config.toml
n_layer = 15
d_model = 96
n_head = 2
n_kv_head = 1
head_dim = 32
d_mlp = 384
vocab_size = 16384
activation = "gelu"
norm = "rmsnorm"
norm_place = "pre"
norm_eps = 1e-05
positions = "rope"
rope_base = 100000.0
rope_fraction = 0.5
qk_norm = false
attn_scale = 0.177
bias = "qkv"
tie_embeddings = false
parallel_block = false
init = "uniform"
init_std_qkv = 0.0375
init_std_o = 0.0
init_std_up = 0.0375
init_std_down = 0.0
optimizer = "soap_variant"
lr = 0.00635
lr_mult_up = 0.777
beta1 = 0.95
beta2 = 0.99
lr_head = 0.0155
grad_clip = 2.0
warmup_steps = 200
schedule = "wsd"
decay_fraction = 1.0
decay_shape = "linear"
final_lr_fraction = 0.0
batch_tokens = [8192, 16384, 24576]
seq_len = 128
doc_mask = false
train_tokens = 112000000
steps = 6941
dataset = "wikipedia_en"
Each number is 500 + 25 x the weight over its row's rms, rounded and kept within 0 to 999. Layers, rows and columns count from 0. Numbers have three digits each. The size before them is the row's rms in percent of the matrix's.

# layer 7 attention value, 32x96, rms 0.345, rows 0-31, columns 0-95
093:504531483518494535513551541490504477484519462472503548517485506503540515495481488485485459515484512524526506503506463487519499514505485501482430505553461513502510477482528472459519540526512502491518509516490475482465474509496483465538503522516457516507446499493518560520501476528465534484
102:458509512460470524465552514523504483538502482516485499524497495518493495501499531514556539488514521483458486488549484500500493521490464502512499493514506443509470515488499495470481479528534548511534494526511537518494485502508493518484445488487538474477490572504480539504512524549515485473
113:505496538503489499475498501536486513487482535546509508512472502522510524517544525467518513534441524472506517516518473517547516479516487472463494520502473494458484510494504527494496482455530533476477532507513495536492482511452465472472477502542507488536507518513522493500554535468520468446
095:440482500507478467499476498524501501496502472521434533486465530486518491472514494536493448482484544494465504472490480448470483473504460489509475514551533486524522548494498517499567502489509509524490554542504490476488527494491512519471517493488480486518515481500473479526501501474515472502
096:475477505481506546540529525476488463463525495478540499508488474503438472494488474502513526460512509498449517491473474489504525526533454473525526477512500536469479514502503519476522525495484494467493469499453509510459530494510512490507492487471508466476519466470544499501483443524513492455
093:478503470459526471513466459495528517502542508474510474487496526494518496520534508529532536488525527474514506504511510518519497475506452505480504468514501530478525492517504516514504536495521480506521470443546531504513460489507467490500502513513558461546499465489506435477463488489473541473
096:473548548491515524524495471480499487489505504501483502514488517491494489465503539518525516487511483504473525510461506505474475530492495450510482464485470510453518494465485550477487526537471474490496506481476490516502441519507526478505525502547486502549531513553477506463502460490434503524
104:495511490448512520548493456533540536507531451505485511506499510525497504452484494474477524471520508491493459461530532500545493529468539464515539538516482485494483476509489511497515522519475475512515477514473512498533542476461518496505520476520533511453541463523479483496513489471509516476
102:501524452500492522512515538507501481492564546493536511558526504509505540489477520482460469471497523523535510496477490493514463518513483535530525441505491515503486500507477499492500492532514484505495479510529508514514411477476470456514493537522489500493525506519498490516503494459519543525
106:564502530492502500527520476471471511509529456503520491480551536477500481512538515456515514510494519509471459482468528512519492494510520451504489495499530520532517551522487528505453457537504485511525473517533469490525529488542535468514455476471510509494476469514510507501476506503507495540
106:530512509520520516525491474509460514539538509509514498557496514500551501470515520525505510511502517516474478500489474525477483474476491493455512528483483458490552532547504501450467521515547512494502510524475514436559496527494476485449500501524505524492509506495492501514454530535499506520
101:476539527516523460550525515527503501489477517490488487484531483490468516487473463483516513555490552485505503487516459490499500457572476478525469490508506539531501516462477505515492519500506462489485453495509542537527478497492486519501509513459523518493492525469457508520478534457508519487
103:506499465496448485527470516489520500471539504492522496494493526506534512539508499480516502512473479497501520499446523489507482499486459456542508479468479519545503432483526465508488445487508497552526490483478498504500532486493535524489526492510471497513483513530483540497487550515512440470
101:483525506502480467521560453489488451530459458534509504502508537461498476478509492449491505482473508473526484514509513517526495512526449463483494500479467521507527521537428524502493514496546501489538498491456492492496494483490500524478542497501522476519494499503485519555510532510515519522
093:489518484490515470469478462539474491534508489510499455520491527503468454507518525537457455492511516506543504518512463487479530492516476501471535491491523479448461492509478510471477514544514480514510469489531448526502479531500500481495493484489442533490553483495487503492457509492462475503
102:512488488481498530517502515528521484524482480478537484500528529518479477497545490484508518504507489527517488440506449499474468504549479512521509484445487541528452481493502484472482520507511527489436568469526480506481508511523529493503472471486518482503526502473477500481502437504477476498
092:519537491514513499530500466499444507488518511522475474482513498509444500496504491503518498441525539554486520525526501559529507490495471506500520514477513498508505469503507549501496509508483457517496448543460536498516499513471533522494498569506516480520560474511503527496488487501473506496
107:506522454506546451478543492539520508470503471535510506461486505507544490524435504505471492470497527463478461445519477506510473497518487502482509470497491504503498492490514521493505470503499469459467527510476535508487481483455497526498498494507507504458484500508535501463464471556499526543
097:492467519504514505488464486474539532489521517498523504503496490510472545508502490485467487530486476497491526492493487537461457488495438499497484503506472480543464503514465512514525500493517492540451485503485537491548463553482485525530464537490496485440501493457476448511524495512485475478
102:538514470562513500505498517487491499496495509548524492542499539521498470486525485505516547452483482527558508527473489449477490532527478514537525490455464505479475481451543532488504499495504520478493507481516499486539504465482519521474516520486532482501479500506515519545501517512465518460
111:547496466506455496505464482534502514456506493536469496504505497526528498503501519518476537488514516515530477484477559519492490499483517520481478458515515523456533499479477514548479485546492499528509509477497534510500500516494440543478551509513461487493486531506530480527480499538473447503
103:502518502539452501527508537549520423498562499468511489473505501458508509501500504477503495509501474522437466503542476509508461503486512500495494557501523512469488481512531493528513490518487521521518502522534543490545498499513501480492518527529476549514493531477504499511499498447503477502
101:503522463478484505563519521465475543534483520508544510508521482551501518530523504533521497481549532498468480470532501481455493511503531555511512513542506478480477521485499522548479522499516513486484499489477468481507488542540522521512497516493475457485502499475496494462519549510504496468
095:487513493503519521490470507494472477510455491451524495500464527486449480484516552504491535488506530463525442489481541450496496476500526450501488524473503504510514497513470495510489456448494475517494523546525489485506477493487488543498480519471459502508516497517507517479456463525449517496
088:517497510479488479502500521516490495455519496527517466506506534496518512481509495508488515472524468492470526519493518495503461527513491492578518577473498482514519474471510464504468514495568495515512499456515457528467493551487524490469490513500521474502539538472504499491502496510521511562
093:499509482474533483479501531489507458470504523503493481508510546485550460512561485498488523561492492487476466524511516510493483501484494501501460499463453526497523495513510503452496507499571467519485500476507483475503527469495466495511528544455522480545518492491540498506522463491492498463
096:481530523508501466526502471523500493506521496486485493507510479491502485475467551495472563547539521498489532532447504510471492486529472531536476477511505494469513491507455466508495482483486493523510539441550516481541493509508520500535501454524499487495467471469535522489527517485533480506
103:529537463471502451524482551492513524513518524518490493505482489504480517533480512496519531485479498441499499469475504497506523536515509508492506487463482471478497523497508457514502497528473577520485482509486478485480474522498493522502494497466514514599492463506452522508488485495486491538
096:471526530507480518458491484440518521477526527472491472501464510463517517494492501502539475516427510488519495509494482521451524515500509525459524507507491513511448496524508491536509473507502483528434537522526480471495490482475483469510527492507489545492535539501549492515479503535509497506
107:499521488495472449493494491471471517458459480472517524535492487499494477512472480483456532502536524524497475503475494504452500503502526533520500510479486506500512495493522501486497517546482472527483497498456563490481429524533478476483522465526557475520510477520462484517531496479529529486
104:492524498575552485498539492518477496505485467474476553492526486491514532523490534485494538494517511475519504448495524451554509507524513535482489501521456513513499470526539513491480512514464491491503522513538480531485510487458496506442501509512511537515511514458504508499501538492496466486
092:516518496509496486474501491489540454494473478494521468525522490504473529450520500470531473517449538482515551503537560537489523519519484521505539509501494513448475489500531483501525512509489456464494491502468494500528486538497492487466475506465505518520486499513516518541443465520534515520